{
  "d_model": 768,
  "n_head": 8,
  "n_kv_head": 8,
  "d_mlp": 3072,
  "vocab_size": 9965,
  "activation": "squared_relu",
  "positions": "rope",
  "qk_norm": true,
  "bias": "none",
  "tie_embeddings": false,
  "parallel_block": false,
  "init_std_qkv": 0.0224,
  "beta1": 0.93,
  "train_tokens": 514300000,
  "steps": 3924
}
Each number is 200 + 20 x the weight over its row's rms, rounded and kept within 0 to 999. Layers, rows and columns count from 0. The size before them is the row's rms in percent of the matrix's.

# layer 2 MLP down (transposed), 3072x768, rms 0.0371, rows 863-969, columns 640-671
106,155,163,176,250,221,165,173,197,193,153,197,147,208,218,215,185,189,220,224,184,224,223,192,181,176,205,220,220,195,213,194,198
103,188,255,206,215,206,187,212,208,211,199,230,201,197,218,202,202,165,200,236,202,215,205,183,194,229,217,173,179,207,215,169,187
096,225,213,218,199,210,215,169,203,256,171,217,190,204,197,218,179,236,220,196,227,200,219,192,172,185,216,178,205,192,204,143,192
107,210,193,188,207,167,207,190,202,219,210,214,182,208,166,237,219,204,203,189,203,217,173,197,194,176,220,170,156,211,201,164,212
101,247,223,209,160,199,238,156,192,160,203,193,188,187,188,159,168,234,185,245,207,193,173,219,204,203,206,185,221,232,233,205,245
103,242,225,212,231,202,217,205,229,195,261,188,190,153,200,192,223,193,209,204,196,145,227,213,205,220,202,233,215,227,215,213,173
103,188,211,204,204,223,179,224,183,206,203,193,235,181,191,237,208,199,179,193,188,200,200,192,178,201,184,180,175,183,190,163,213
100,206,201,170,200,210,212,174,207,227,217,189,180,194,225,196,222,234,183,193,223,199,227,195,191,217,216,171,222,185,186,214,187
100,207,209,198,157,180,184,199,177,188,164,208,202,180,196,216,210,231,176,195,233,197,182,155,151,160,200,195,192,235,194,190,211
105,234,206,180,186,195,194,189,191,192,231,184,206,211,211,231,213,208,182,208,194,221,217,193,199,204,219,202,187,242,181,185,201
100,195,195,210,222,207,220,210,201,213,206,203,227,185,168,161,197,222,200,207,228,208,187,217,185,190,227,239,180,195,185,193,199
096,177,185,206,196,196,209,220,188,189,153,213,170,204,204,184,223,189,197,211,219,223,214,192,205,221,220,212,167,216,234,227,215
103,215,219,216,217,230,207,205,205,172,215,152,210,246,207,217,209,212,190,191,207,192,213,195,195,232,202,224,186,180,198,171,221
106,187,217,210,207,220,222,222,203,206,255,227,226,211,218,214,199,207,218,205,197,182,190,204,219,199,164,215,196,203,196,207,176
109,183,215,193,196,189,207,213,200,191,167,220,198,205,168,224,225,172,201,222,220,213,197,201,198,180,189,189,181,184,230,237,216
096,193,212,170,195,193,223,210,187,192,239,168,178,167,222,193,152,181,195,200,179,232,224,191,192,181,218,205,206,210,182,200,208
096,212,192,197,164,192,224,241,182,236,207,217,170,188,220,209,228,195,181,224,209,187,172,195,174,203,196,213,198,228,222,185,215
109,194,190,165,205,169,198,229,187,184,198,185,201,204,194,218,193,210,201,221,186,177,178,193,170,233,177,209,197,185,234,198,215
095,179,213,217,237,215,173,189,192,207,189,205,189,202,197,189,162,211,213,173,230,168,187,219,173,213,263,214,181,201,193,223,180
102,236,204,212,171,190,207,196,181,212,191,215,176,214,202,189,217,236,221,165,204,186,206,205,169,201,163,181,224,202,245,213,188
106,201,189,195,204,186,213,207,189,235,201,200,202,190,201,175,231,160,210,212,219,225,186,187,193,158,203,188,215,190,194,179,243
096,206,202,181,210,160,184,218,245,220,173,223,204,176,216,231,208,198,189,197,202,193,147,190,198,185,190,193,162,193,206,216,223
098,199,200,159,159,175,215,211,218,220,217,206,193,180,218,175,177,199,207,219,198,199,192,227,188,198,198,190,192,203,223,212,197
106,189,230,222,215,220,191,223,208,192,172,175,203,195,208,205,217,179,188,189,218,187,192,201,195,189,174,210,207,181,182,245,194
101,220,182,197,261,196,159,182,173,189,190,193,184,190,227,197,202,244,182,186,190,217,189,163,223,218,220,196,211,195,196,155,187
100,180,182,196,234,213,221,233,221,198,192,219,201,208,224,204,183,214,201,189,196,210,184,178,197,175,190,174,196,220,179,172,220
098,177,193,178,224,191,213,185,204,197,222,205,231,159,205,189,212,191,192,224,201,169,171,208,196,199,218,209,216,199,160,177,178
103,212,217,211,172,200,222,162,219,208,230,227,182,163,227,192,187,215,201,182,199,199,189,174,221,240,166,206,232,195,198,208,192
101,201,232,202,201,181,185,212,216,186,206,205,195,227,196,222,216,187,208,181,209,215,179,228,250,226,190,190,177,199,216,210,203
056,208,183,199,204,182,254,229,195,192,192,177,200,186,207,221,228,225,197,173,182,231,172,171,215,192,203,206,175,182,194,194,202
100,191,195,166,168,221,210,226,205,203,229,221,197,213,265,181,233,178,195,193,193,186,213,225,213,230,212,210,213,189,197,208,189
101,186,206,184,168,185,220,205,176,176,213,194,174,183,179,207,218,209,163,225,212,190,189,174,182,226,185,177,196,169,210,211,219
098,221,212,237,211,202,189,196,198,179,177,169,217,203,195,217,218,212,201,163,169,204,197,237,220,180,204,219,202,211,185,192,171
099,226,213,181,172,222,145,197,207,213,195,218,201,201,202,177,223,186,214,189,192,182,211,181,215,208,211,185,196,220,187,158,201
108,162,210,206,186,217,184,230,210,194,216,241,204,193,209,202,204,181,227,184,211,165,200,200,202,216,224,208,217,187,194,191,198
098,197,174,207,211,218,212,213,208,195,191,193,194,208,206,186,199,224,197,147,206,159,184,222,193,236,184,180,205,199,173,146,177
103,195,184,214,206,180,193,227,206,182,164,182,201,206,191,199,207,171,183,200,201,209,223,206,212,212,204,217,157,192,240,178,182
105,222,236,157,176,213,201,187,207,200,173,178,196,189,232,198,196,194,191,186,188,190,203,161,236,194,209,198,186,210,201,192,189
106,234,222,215,182,231,164,165,221,166,184,186,206,213,200,223,208,179,227,179,167,211,193,189,207,203,179,198,201,208,253,230,179
050,206,244,206,211,182,196,199,200,178,216,182,172,163,194,197,219,180,222,201,203,201,197,161,200,204,227,184,216,222,211,197,223
105,155,237,206,206,243,209,221,240,148,177,190,204,160,217,173,175,197,219,197,213,226,220,205,186,205,211,223,201,193,196,175,181
109,183,226,226,180,188,225,197,180,207,199,240,170,179,164,206,207,219,195,236,224,188,225,219,188,189,207,205,195,188,221,214,203
104,209,231,199,217,205,201,229,172,238,180,206,188,198,209,181,205,207,193,224,199,175,191,148,199,227,208,199,215,213,184,181,207
095,235,180,214,205,237,198,237,197,213,200,215,195,177,206,162,204,215,196,192,219,196,201,209,215,211,221,143,222,216,204,182,264
103,164,216,194,192,231,233,228,201,178,210,190,167,188,203,175,186,199,224,199,192,223,209,210,208,175,193,217,182,241,216,196,197
106,205,191,201,225,198,205,210,206,209,209,218,139,195,209,196,176,202,192,194,196,194,192,217,240,194,202,175,166,163,221,197,183
098,250,181,212,246,219,207,213,210,191,199,220,195,176,227,203,181,197,202,215,209,215,208,183,186,180,186,211,164,189,186,208,208
104,197,185,159,220,195,173,212,213,205,192,197,190,213,223,179,239,198,210,186,188,204,209,184,184,226,190,167,199,169,212,208,207
095,181,196,200,198,227,177,204,187,218,202,187,165,211,221,203,180,186,188,191,209,221,197,182,183,206,213,218,190,233,202,191,186
101,213,183,203,193,232,207,206,204,226,225,231,173,185,165,179,229,168,238,190,176,168,212,216,184,208,177,215,220,192,215,198,237
102,194,228,221,189,193,193,164,219,202,206,182,193,157,198,244,202,210,197,209,195,201,211,203,171,175,188,246,206,205,224,189,211
096,183,171,218,203,193,219,246,198,245,221,175,186,159,210,186,214,175,190,206,221,236,213,210,191,191,172,202,208,218,228,181,209
099,188,184,180,195,191,182,200,176,214,179,208,217,184,200,248,202,199,157,190,182,208,218,198,210,231,221,222,228,201,156,185,210
103,203,212,243,186,194,186,225,181,226,192,159,175,191,148,188,174,184,192,245,199,202,199,200,166,175,216,195,214,247,206,207,155
099,210,223,195,217,253,200,196,188,234,201,211,229,175,194,153,169,203,201,173,177,221,172,197,206,171,218,212,172,205,222,215,170
108,211,184,182,199,221,233,186,178,219,172,218,223,188,188,195,185,190,239,176,175,176,209,218,202,172,149,191,215,203,183,165,235
101,223,218,229,200,175,183,198,242,166,193,189,175,193,186,202,208,194,223,216,212,222,208,194,232,192,200,231,198,215,221,194,191
096,227,190,230,194,208,183,183,199,170,217,230,203,180,221,210,212,184,202,223,187,210,229,176,188,211,177,221,234,219,219,193,196
102,186,217,192,209,199,165,191,224,168,217,194,155,181,215,194,177,206,190,198,226,192,196,177,225,226,190,193,195,213,209,188,177
099,201,217,189,192,209,186,201,167,146,196,165,173,239,218,207,211,187,231,162,194,177,199,200,176,184,225,196,187,229,202,203,167
098,193,187,213,201,197,207,205,188,195,222,183,212,246,218,223,195,217,186,206,169,209,193,173,218,201,200,214,193,212,196,200,202
092,277,209,212,188,216,206,208,194,165,226,219,164,177,224,193,205,222,199,198,211,207,206,186,175,212,215,200,206,184,198,216,194
101,171,194,208,177,198,192,191,214,198,197,203,183,193,180,197,200,178,224,208,198,201,243,218,182,211,192,212,186,187,223,198,226
101,206,186,201,192,210,195,223,215,189,201,154,225,196,193,214,219,223,201,204,205,188,209,201,192,218,239,181,195,190,205,192,187
100,213,191,193,181,194,165,228,208,195,180,214,241,201,192,188,163,233,203,184,195,221,193,195,190,187,217,179,172,141,231,192,175
103,226,182,209,188,201,165,184,183,213,222,212,218,205,180,215,219,180,169,203,205,168,209,150,226,181,192,146,187,203,195,169,204
104,233,187,155,191,200,209,186,156,229,179,202,169,186,190,204,201,213,192,217,203,241,184,223,186,194,191,212,173,199,239,202,211
106,210,185,221,212,213,208,206,230,192,205,215,192,209,197,202,218,175,179,202,195,214,202,188,219,207,183,199,200,213,178,179,218
100,211,197,189,223,194,160,241,193,219,161,173,174,196,180,214,199,210,220,175,211,191,227,194,193,221,209,192,197,190,179,210,224
098,205,190,228,191,201,204,226,183,256,215,226,178,191,226,182,209,202,223,229,180,182,175,206,193,219,185,206,224,218,196,187,190
103,209,179,224,184,197,196,231,220,213,220,213,151,217,197,217,199,209,202,212,214,183,222,199,198,203,194,220,118,203,208,212,233
098,200,235,178,216,213,166,207,175,186,195,174,186,211,202,207,201,185,218,226,221,227,205,183,208,208,170,228,201,169,210,199,217
100,232,204,172,216,198,203,215,194,214,182,229,180,199,185,220,215,225,215,186,206,199,200,207,184,198,190,212,188,185,208,154,201
105,163,188,211,212,183,203,223,209,233,212,168,231,201,188,234,201,158,193,166,209,198,182,183,194,199,186,183,214,204,215,204,195
107,221,204,200,218,209,211,202,214,188,206,152,199,213,237,204,224,217,176,205,230,174,192,176,222,184,201,156,172,187,259,242,203
110,202,224,185,186,213,175,223,216,153,181,198,191,204,179,185,213,218,232,190,210,179,208,203,203,176,207,170,162,186,201,146,200
101,218,214,165,189,201,208,182,210,203,189,185,198,183,163,160,176,180,175,203,197,196,197,201,222,175,192,183,169,206,201,161,220
106,191,215,205,171,205,207,197,195,198,215,199,199,192,169,216,227,194,180,187,233,199,185,215,238,202,172,185,187,182,177,222,185
109,219,172,195,133,231,206,211,230,191,192,205,203,185,208,174,215,197,185,212,226,205,164,193,178,200,211,174,210,235,197,200,192
099,182,189,204,246,230,229,211,176,181,189,204,236,229,177,186,218,180,187,228,208,201,197,207,178,210,201,178,205,247,216,190,229
091,217,176,231,189,217,228,184,224,178,229,184,197,174,171,206,206,192,198,224,180,187,177,226,208,165,175,180,184,201,216,192,221
109,214,228,210,169,202,210,227,169,180,212,177,204,198,211,170,188,239,144,201,212,210,178,172,225,177,164,207,169,224,196,181,219
096,212,200,208,240,188,211,182,203,186,209,198,199,212,188,206,226,208,178,224,193,190,205,198,213,230,198,220,192,198,217,208,184
098,186,177,202,213,179,209,206,201,196,202,218,175,187,191,183,207,202,187,187,173,183,157,235,182,208,224,202,198,191,206,192,232
099,182,191,217,190,208,219,225,210,195,189,228,203,181,185,180,187,207,219,202,207,216,187,196,207,243,234,207,174,217,220,193,207
109,197,176,211,223,205,213,212,205,210,174,214,175,180,192,202,224,180,235,216,215,199,211,189,227,220,145,185,213,247,203,187,195
099,189,214,231,181,241,222,230,206,187,192,182,218,202,209,220,216,218,221,176,183,244,200,217,199,182,221,218,180,207,172,229,220
100,158,206,193,184,208,197,183,214,195,199,224,167,204,208,205,196,191,214,210,174,203,189,232,188,208,235,228,196,171,200,203,184
091,203,168,165,166,210,195,163,186,238,203,208,196,193,194,226,222,213,196,209,202,222,152,202,200,191,213,216,178,204,192,178,207
096,198,202,180,184,179,210,183,210,204,232,208,184,204,192,198,197,181,189,151,197,187,195,197,197,211,206,217,211,239,208,247,205
104,228,193,189,179,168,270,180,232,188,204,158,210,171,216,203,217,232,231,172,196,234,202,172,215,247,226,212,174,216,165,204,169
104,176,187,157,209,191,236,198,216,180,193,210,209,202,225,195,222,206,201,175,183,199,239,171,180,207,172,203,243,232,218,185,179
094,231,226,204,220,216,222,195,198,220,200,195,176,179,195,197,215,224,224,167,179,224,227,219,187,203,208,198,200,174,226,199,201
101,207,155,194,187,214,165,182,193,179,224,216,218,185,198,176,187,197,194,202,223,174,186,161,175,173,226,196,190,161,210,234,221
101,209,192,215,194,189,213,209,162,199,215,220,205,197,208,223,201,239,214,225,213,203,186,191,201,179,208,232,190,204,211,185,218
099,197,187,167,213,222,202,176,241,240,194,212,196,174,209,199,180,209,190,236,201,218,207,198,177,209,230,190,213,165,212,195,193
099,238,188,192,229,223,224,217,207,203,193,191,253,197,217,232,172,196,197,195,226,225,216,222,169,225,241,187,186,180,212,190,228
105,216,174,177,222,203,176,187,176,194,179,184,235,214,220,189,183,208,231,200,218,205,198,215,183,201,220,189,235,177,196,206,208
111,180,145,169,203,200,191,216,191,181,196,235,173,167,224,152,172,215,183,200,208,210,245,196,201,202,210,232,199,194,224,205,195
097,194,188,201,238,207,209,188,157,174,205,186,139,197,178,213,194,202,242,182,188,192,188,202,166,201,182,200,189,187,229,193,198
103,222,203,194,195,220,194,209,169,205,223,191,219,187,197,225,167,219,192,194,210,167,212,180,195,185,210,240,200,196,161,211,171
095,184,214,177,222,184,227,208,177,227,203,195,201,226,194,199,225,188,225,215,211,183,200,202,191,189,187,215,204,187,229,190,200
100,203,218,210,192,219,198,215,204,216,205,237,197,173,240,226,235,182,214,206,239,201,194,238,201,149,219,229,165,201,248,209,189
102,226,210,220,180,187,217,227,209,193,199,226,147,173,175,222,186,212,205,225,213,190,203,211,206,205,180,182,205,208,213,181,174
108,225,200,204,198,217,189,177,189,176,206,207,213,206,213,207,208,208,202,176,196,184,203,198,185,207,200,197,196,165,242,156,189
105,210,186,216,228,199,192,178,195,185,210,193,227,176,245,201,187,213,219,209,214,216,203,179,192,172,187,206,231,183,214,203,179
096,203,174,214,177,209,175,190,180,202,213,180,195,205,184,208,172,169,191,201,183,209,213,215,194,181,189,243,178,202,181,175,225
# layer 2 MLP up, 3072x768, rms 0.0757, rows 864-970, columns 640-671
105,194,214,225,186,207,205,213,199,193,181,160,220,191,202,209,210,209,174,261,199,204,196,203,198,216,223,178,172,171,208,175,200
089,169,195,187,164,197,228,191,172,234,203,166,203,191,194,197,175,189,186,228,208,207,224,194,153,219,205,194,159,192,177,151,179
115,224,184,247,200,198,202,199,202,192,176,210,185,204,226,190,173,181,206,186,210,180,190,204,232,224,178,228,196,200,179,191,218
108,206,209,156,147,225,170,200,204,218,212,212,166,215,185,200,191,173,190,210,198,203,205,186,236,237,234,183,192,202,216,169,216
109,236,221,180,181,192,227,223,209,235,194,185,203,195,196,220,167,198,204,192,210,173,223,195,197,210,183,199,199,196,181,255,226
097,178,206,207,200,211,197,192,159,237,184,172,215,175,191,216,196,227,187,220,218,182,188,202,213,154,187,188,208,180,209,198,174
094,203,215,212,177,156,194,202,199,173,189,178,181,208,199,190,197,177,195,156,190,213,243,189,199,169,226,226,206,189,208,199,202
093,205,193,216,170,199,222,184,188,207,185,171,205,194,218,185,234,201,234,192,236,228,177,209,173,203,184,169,204,186,182,175,169
106,212,209,197,208,177,198,200,198,218,196,175,208,184,178,226,181,209,210,185,208,172,196,216,204,211,195,231,194,205,179,219,187
097,196,205,189,196,172,205,232,210,191,224,179,244,239,209,196,210,184,202,150,210,197,210,192,190,227,188,213,182,186,199,201,194
091,187,177,207,211,163,188,239,183,211,184,202,223,188,201,207,179,202,215,205,170,218,225,228,206,187,214,194,198,205,203,252,210
115,183,234,210,188,212,222,221,202,196,154,191,178,224,197,191,179,199,229,201,240,199,201,195,194,192,161,206,207,212,219,213,213
105,182,203,196,152,189,175,205,164,204,212,187,195,204,197,191,220,170,234,191,158,198,190,233,167,157,192,265,214,219,212,201,212
111,232,220,213,205,240,225,177,247,212,204,207,194,236,201,195,174,227,229,197,183,213,191,199,187,209,159,179,238,208,186,180,208
092,162,199,200,195,172,208,187,186,196,226,215,185,185,235,215,190,237,236,215,189,230,146,231,189,194,210,221,194,194,178,154,183
100,181,223,204,232,181,217,195,166,201,242,173,177,202,194,202,186,175,180,214,184,198,196,204,190,170,179,198,204,191,196,194,187
110,195,226,190,200,191,218,206,189,184,197,255,186,207,190,241,225,229,194,222,237,199,221,198,217,188,190,203,185,189,194,223,184
094,235,236,215,205,210,181,240,216,208,167,205,197,202,240,203,203,218,181,162,182,183,224,199,202,215,209,205,145,191,197,233,177
101,194,214,206,242,236,209,188,212,216,205,225,215,209,175,194,224,205,178,174,234,191,191,187,161,186,230,166,166,185,214,224,197
103,202,199,181,218,192,188,203,236,179,197,188,217,209,210,219,221,213,242,211,208,172,191,215,191,217,176,187,211,203,140,191,201
100,186,183,206,211,187,195,176,177,200,231,180,203,207,159,168,186,215,201,209,190,188,217,199,206,204,201,211,215,177,183,248,199
089,166,204,183,192,180,196,205,264,193,208,194,193,195,208,193,212,225,183,229,198,222,237,195,194,168,204,228,222,185,217,193,176
117,216,215,185,200,232,195,204,232,216,185,185,185,210,195,198,204,197,232,215,188,214,191,182,189,205,199,202,196,199,190,178,188
100,173,212,212,220,218,157,209,244,178,238,208,208,169,155,182,189,225,198,192,217,202,225,227,224,187,212,227,205,193,202,174,180
096,162,201,224,198,188,213,186,231,193,204,196,230,227,215,193,205,193,221,208,170,191,195,248,186,199,198,204,203,223,196,192,203
094,180,192,187,201,176,203,217,200,220,197,244,237,193,192,209,187,230,206,185,185,193,217,228,190,204,198,184,219,180,207,181,200
104,180,190,185,181,213,220,186,230,236,225,218,208,198,200,201,186,192,195,198,192,204,236,233,210,173,176,186,213,240,244,186,191
103,188,210,184,229,220,142,193,209,218,226,208,177,229,134,189,197,233,180,208,204,186,193,185,209,187,216,232,218,182,229,227,192
043,170,231,226,191,222,176,205,223,185,195,203,208,219,177,171,198,189,199,194,205,194,211,224,202,185,175,186,192,220,222,221,188
101,223,186,200,165,229,232,188,184,208,213,208,204,232,197,197,248,181,204,244,195,191,220,210,190,241,209,158,184,197,180,177,158
084,178,185,179,211,232,206,220,226,192,198,159,195,188,187,231,225,160,209,213,175,222,211,212,219,199,182,160,178,189,220,220,213
100,234,196,215,209,188,222,190,201,176,202,221,212,178,188,203,195,164,217,230,173,182,225,255,218,193,176,223,226,205,248,203,238
103,211,171,181,210,217,205,159,195,191,170,185,244,182,209,190,195,195,215,204,197,207,216,184,203,218,194,209,171,206,194,208,234
109,194,206,225,206,223,199,233,198,193,227,170,226,194,192,232,188,179,191,216,152,186,205,218,165,195,217,228,214,195,205,223,251
090,184,227,202,203,208,187,226,216,198,201,210,221,210,177,188,212,208,177,214,182,213,195,206,187,189,180,204,196,207,201,161,173
103,167,192,198,229,193,222,181,201,218,160,215,178,219,246,204,204,223,225,180,204,159,175,222,150,195,216,209,182,224,236,183,201
105,170,198,211,219,185,175,187,198,236,217,213,228,230,188,156,194,197,196,183,193,184,190,205,245,219,169,205,190,202,212,207,198
100,204,199,195,189,187,176,176,206,197,236,206,229,213,187,165,188,200,173,178,190,181,220,195,225,182,210,182,152,199,190,225,199
041,176,192,218,188,211,180,179,190,202,247,201,239,204,166,207,192,188,187,150,222,200,180,214,201,188,156,181,205,176,189,208,190
107,243,258,199,190,203,181,220,234,182,186,195,226,202,176,205,223,205,204,160,215,185,188,200,196,219,226,207,199,192,239,188,168
113,191,195,204,216,191,181,206,210,241,172,207,219,225,205,191,195,194,127,217,193,238,197,211,202,201,194,171,223,190,169,186,209
098,216,209,186,184,223,225,206,190,180,181,200,149,201,192,209,200,218,221,210,203,170,196,178,182,238,213,172,215,190,178,172,201
091,232,197,201,206,227,187,189,193,172,190,159,231,198,197,209,183,234,203,192,212,190,218,177,201,203,197,184,200,227,212,189,219
105,176,214,198,182,186,224,196,234,192,239,190,231,190,223,176,221,207,210,177,183,211,188,212,187,207,191,202,201,188,203,206,233
103,184,204,189,190,202,205,238,230,237,173,193,196,197,183,220,228,230,169,213,191,201,193,207,209,136,214,194,215,212,187,208,205
097,224,212,222,204,190,231,167,199,214,209,221,146,185,165,205,199,192,189,160,148,237,190,225,202,189,176,179,164,208,190,214,204
104,208,215,227,187,218,179,190,227,170,208,217,222,200,203,209,212,206,207,166,199,194,204,211,170,157,197,236,214,189,176,196,185
100,220,174,193,213,179,177,198,182,204,205,203,204,193,219,218,202,223,201,176,169,202,186,178,200,177,189,186,214,231,211,188,204
099,201,201,205,236,213,181,204,187,198,209,214,214,179,209,193,213,197,247,195,205,159,222,206,145,205,198,207,220,191,189,218,173
093,194,209,184,187,212,198,187,183,201,229,146,194,169,208,190,199,224,221,209,218,165,205,198,179,210,194,213,205,224,203,182,192
091,204,206,215,203,213,221,155,192,243,171,166,195,165,223,175,193,166,198,214,201,187,251,214,205,209,195,182,207,221,186,189,208
083,177,203,205,190,188,192,197,189,205,165,194,208,180,212,208,197,260,168,194,211,199,195,214,201,226,189,223,211,213,147,215,223
106,207,195,177,202,191,219,218,198,205,221,200,214,191,179,213,239,191,209,205,190,208,216,192,204,217,226,183,231,228,212,188,188
094,229,205,217,221,198,218,173,212,208,231,181,228,212,209,200,198,221,217,202,187,214,210,201,191,219,157,183,184,205,210,204,176
110,172,189,204,215,199,192,195,172,228,244,161,191,252,217,202,191,207,191,182,208,205,199,159,192,211,207,233,202,187,196,207,215
097,205,190,197,250,191,203,166,211,192,189,183,176,208,181,177,223,201,231,225,197,224,218,213,230,165,198,187,172,208,192,188,204
090,208,196,231,226,188,187,217,170,190,221,162,245,206,221,238,232,195,230,198,191,203,214,210,203,183,208,212,202,202,224,176,200
100,221,184,225,188,181,200,213,162,218,217,209,239,188,208,198,188,158,207,216,208,230,229,234,202,186,227,227,213,184,187,165,214
106,188,180,197,185,155,194,235,232,171,185,195,185,169,230,172,205,181,194,186,220,179,187,187,188,180,181,191,202,227,193,191,214
096,218,218,172,222,183,203,193,217,196,200,157,172,206,196,217,214,206,226,221,228,200,215,210,227,246,193,199,192,205,183,196,189
093,245,222,216,237,196,203,172,206,203,211,218,211,148,231,206,246,204,208,182,201,153,207,198,227,222,235,199,197,244,238,213,182
097,196,226,192,234,185,225,163,179,230,150,219,193,174,228,216,175,173,232,198,174,192,199,208,226,190,174,185,181,183,210,213,164
096,183,228,221,216,246,183,185,213,207,184,219,162,191,226,208,198,226,198,226,196,185,199,194,164,209,187,193,171,213,199,207,193
097,171,210,197,200,191,201,214,209,193,213,182,238,186,186,206,207,227,206,207,182,188,235,235,220,213,193,170,199,200,196,178,152
101,197,212,172,219,207,193,201,179,189,208,189,163,200,193,215,206,200,154,199,257,213,183,234,183,201,208,210,186,219,199,177,219
107,244,203,199,202,174,211,183,198,214,205,206,182,222,169,197,229,207,200,219,238,229,181,200,184,189,174,215,191,158,203,190,197
102,174,232,198,243,181,222,189,208,173,216,185,212,173,194,182,215,214,185,229,162,177,185,236,196,211,184,166,179,170,230,206,186
093,202,225,186,230,172,199,209,198,220,181,161,201,200,171,220,193,170,181,187,231,169,220,186,182,185,203,175,174,199,180,213,217
100,207,191,224,210,217,184,211,156,218,209,180,214,214,225,209,216,208,195,163,226,208,213,214,190,213,179,214,219,242,181,229,158
107,191,220,212,194,203,192,206,209,215,212,179,213,233,222,210,214,210,200,167,204,218,184,198,196,190,220,208,167,210,203,173,200
097,235,196,188,202,175,207,211,180,230,227,175,212,202,208,208,217,166,197,182,204,201,220,190,198,185,189,202,204,223,195,164,204
099,209,203,192,238,172,180,197,203,196,180,211,221,154,222,209,197,218,189,226,202,148,212,196,215,197,219,165,188,195,204,193,201
106,189,207,167,225,226,182,185,188,200,210,220,183,206,220,188,178,183,186,215,175,203,203,200,216,223,219,181,168,222,190,213,212
113,150,231,182,216,237,200,177,224,194,219,233,167,174,181,226,180,209,201,178,168,218,213,180,237,209,200,228,193,216,197,209,216
117,211,185,187,175,179,179,196,213,188,211,166,199,161,178,191,194,191,210,197,198,128,211,192,220,234,171,182,204,217,207,215,191
102,196,168,228,180,243,250,214,211,219,221,222,197,189,215,170,209,183,197,195,236,193,182,178,204,182,235,234,195,176,204,205,173
104,207,194,207,201,184,168,211,186,189,224,199,212,208,245,211,213,220,193,191,216,192,209,191,211,207,206,175,203,186,187,146,194
109,175,184,177,182,193,189,192,180,212,207,195,247,216,207,211,197,171,216,204,209,191,212,236,230,203,225,214,231,210,238,186,206
097,155,198,155,177,180,225,154,220,197,213,204,234,211,202,196,184,194,214,182,197,212,185,184,196,258,191,190,200,176,182,182,183
092,190,198,199,185,180,185,250,175,206,236,184,235,184,218,199,200,209,211,185,196,210,218,186,182,210,254,168,221,227,219,205,194
109,238,164,206,175,229,198,215,195,176,203,162,214,216,213,212,167,171,179,196,174,180,214,153,202,206,213,201,214,193,180,170,187
093,204,161,184,191,206,175,181,187,195,190,220,184,202,217,230,183,224,217,185,185,224,174,188,179,202,215,189,225,182,192,209,190
104,184,231,174,187,197,201,188,192,181,196,183,200,198,190,170,202,240,190,207,162,199,183,180,201,215,145,227,258,168,179,228,204
099,191,180,214,180,227,164,178,196,186,201,200,210,181,198,232,196,218,186,196,197,199,206,192,232,213,203,203,191,200,196,184,237
122,191,193,199,217,201,195,224,180,206,216,230,216,162,217,193,182,212,217,186,198,186,187,207,178,189,188,216,184,200,209,208,209
097,234,244,193,210,200,191,213,219,188,192,205,232,247,246,198,202,171,227,209,185,204,189,213,201,182,214,191,179,211,208,217,210
099,235,179,190,203,186,185,185,200,194,170,215,196,187,199,226,224,188,218,207,185,198,222,211,184,170,195,230,195,204,191,202,189
091,193,222,190,235,170,162,199,171,239,209,198,195,206,211,194,213,203,211,170,194,236,178,195,217,203,201,206,210,188,202,200,187
096,201,201,192,230,207,206,232,206,197,214,252,229,185,185,182,196,238,169,183,194,181,189,152,205,229,210,182,174,183,210,179,214
104,215,159,184,189,196,251,182,234,200,211,168,183,195,229,189,171,161,173,226,174,203,212,145,234,215,212,187,218,199,194,209,173
112,233,190,160,175,215,181,173,210,190,203,197,208,204,196,216,203,177,198,196,210,204,173,216,205,263,185,198,217,198,229,211,195
092,207,198,233,190,192,147,217,209,224,165,221,175,203,208,185,224,204,198,191,213,198,216,207,155,214,209,171,197,174,207,203,208
098,220,235,219,181,213,224,212,178,208,194,175,236,244,157,221,232,190,234,222,212,213,225,215,196,190,197,216,194,209,215,178,205
098,170,188,205,187,222,222,164,209,209,208,194,203,194,222,202,196,215,175,196,209,202,201,167,172,186,234,231,190,186,212,248,173
093,174,179,191,178,191,212,208,195,219,216,199,194,183,197,179,202,174,194,223,216,201,232,222,206,208,201,214,204,164,190,253,207
100,197,223,203,193,188,185,210,223,195,221,220,174,203,230,184,208,208,200,221,173,233,187,180,204,197,185,211,205,205,229,213,161
109,209,178,165,191,167,161,216,204,235,220,225,198,215,200,195,202,200,211,203,191,194,228,195,196,210,212,152,240,183,180,211,191
118,203,191,198,212,187,204,186,244,207,209,204,168,189,215,205,216,196,183,208,190,175,220,213,206,180,187,190,216,201,184,213,201
094,224,185,180,210,216,217,172,168,185,175,189,190,199,164,231,225,217,215,169,234,213,188,207,221,167,221,191,160,205,192,242,196
103,184,221,228,209,217,198,199,197,199,186,179,173,206,215,192,188,179,195,190,173,209,204,180,217,208,225,215,194,236,202,208,187
096,207,218,236,218,219,185,162,230,224,190,196,214,226,204,201,189,185,201,180,187,197,194,223,186,218,197,220,188,192,215,201,199
105,222,213,180,201,219,181,226,203,193,180,223,195,233,205,206,180,182,157,181,207,225,210,211,189,198,221,222,185,220,223,207,209
102,218,255,194,206,217,208,228,211,203,206,185,225,209,166,226,180,209,175,208,202,185,191,225,207,199,174,220,185,225,210,201,159
112,218,229,200,205,203,190,216,162,196,188,243,205,191,195,194,230,179,243,207,181,190,168,171,210,222,178,223,223,219,206,203,209
108,195,191,193,214,178,218,202,198,212,202,211,205,200,171,210,215,202,158,189,201,204,197,164,181,162,181,175,192,200,192,231,196
093,193,177,209,224,217,223,194,199,189,169,198,229,210,216,231,202,174,179,221,192,209,218,198,195,211,176,208,198,147,149,191,184
111,183,209,240,210,225,203,226,175,169,201,184,182,219,205,221,178,185,197,210,213,235,180,158,205,197,212,200,231,229,186,208,184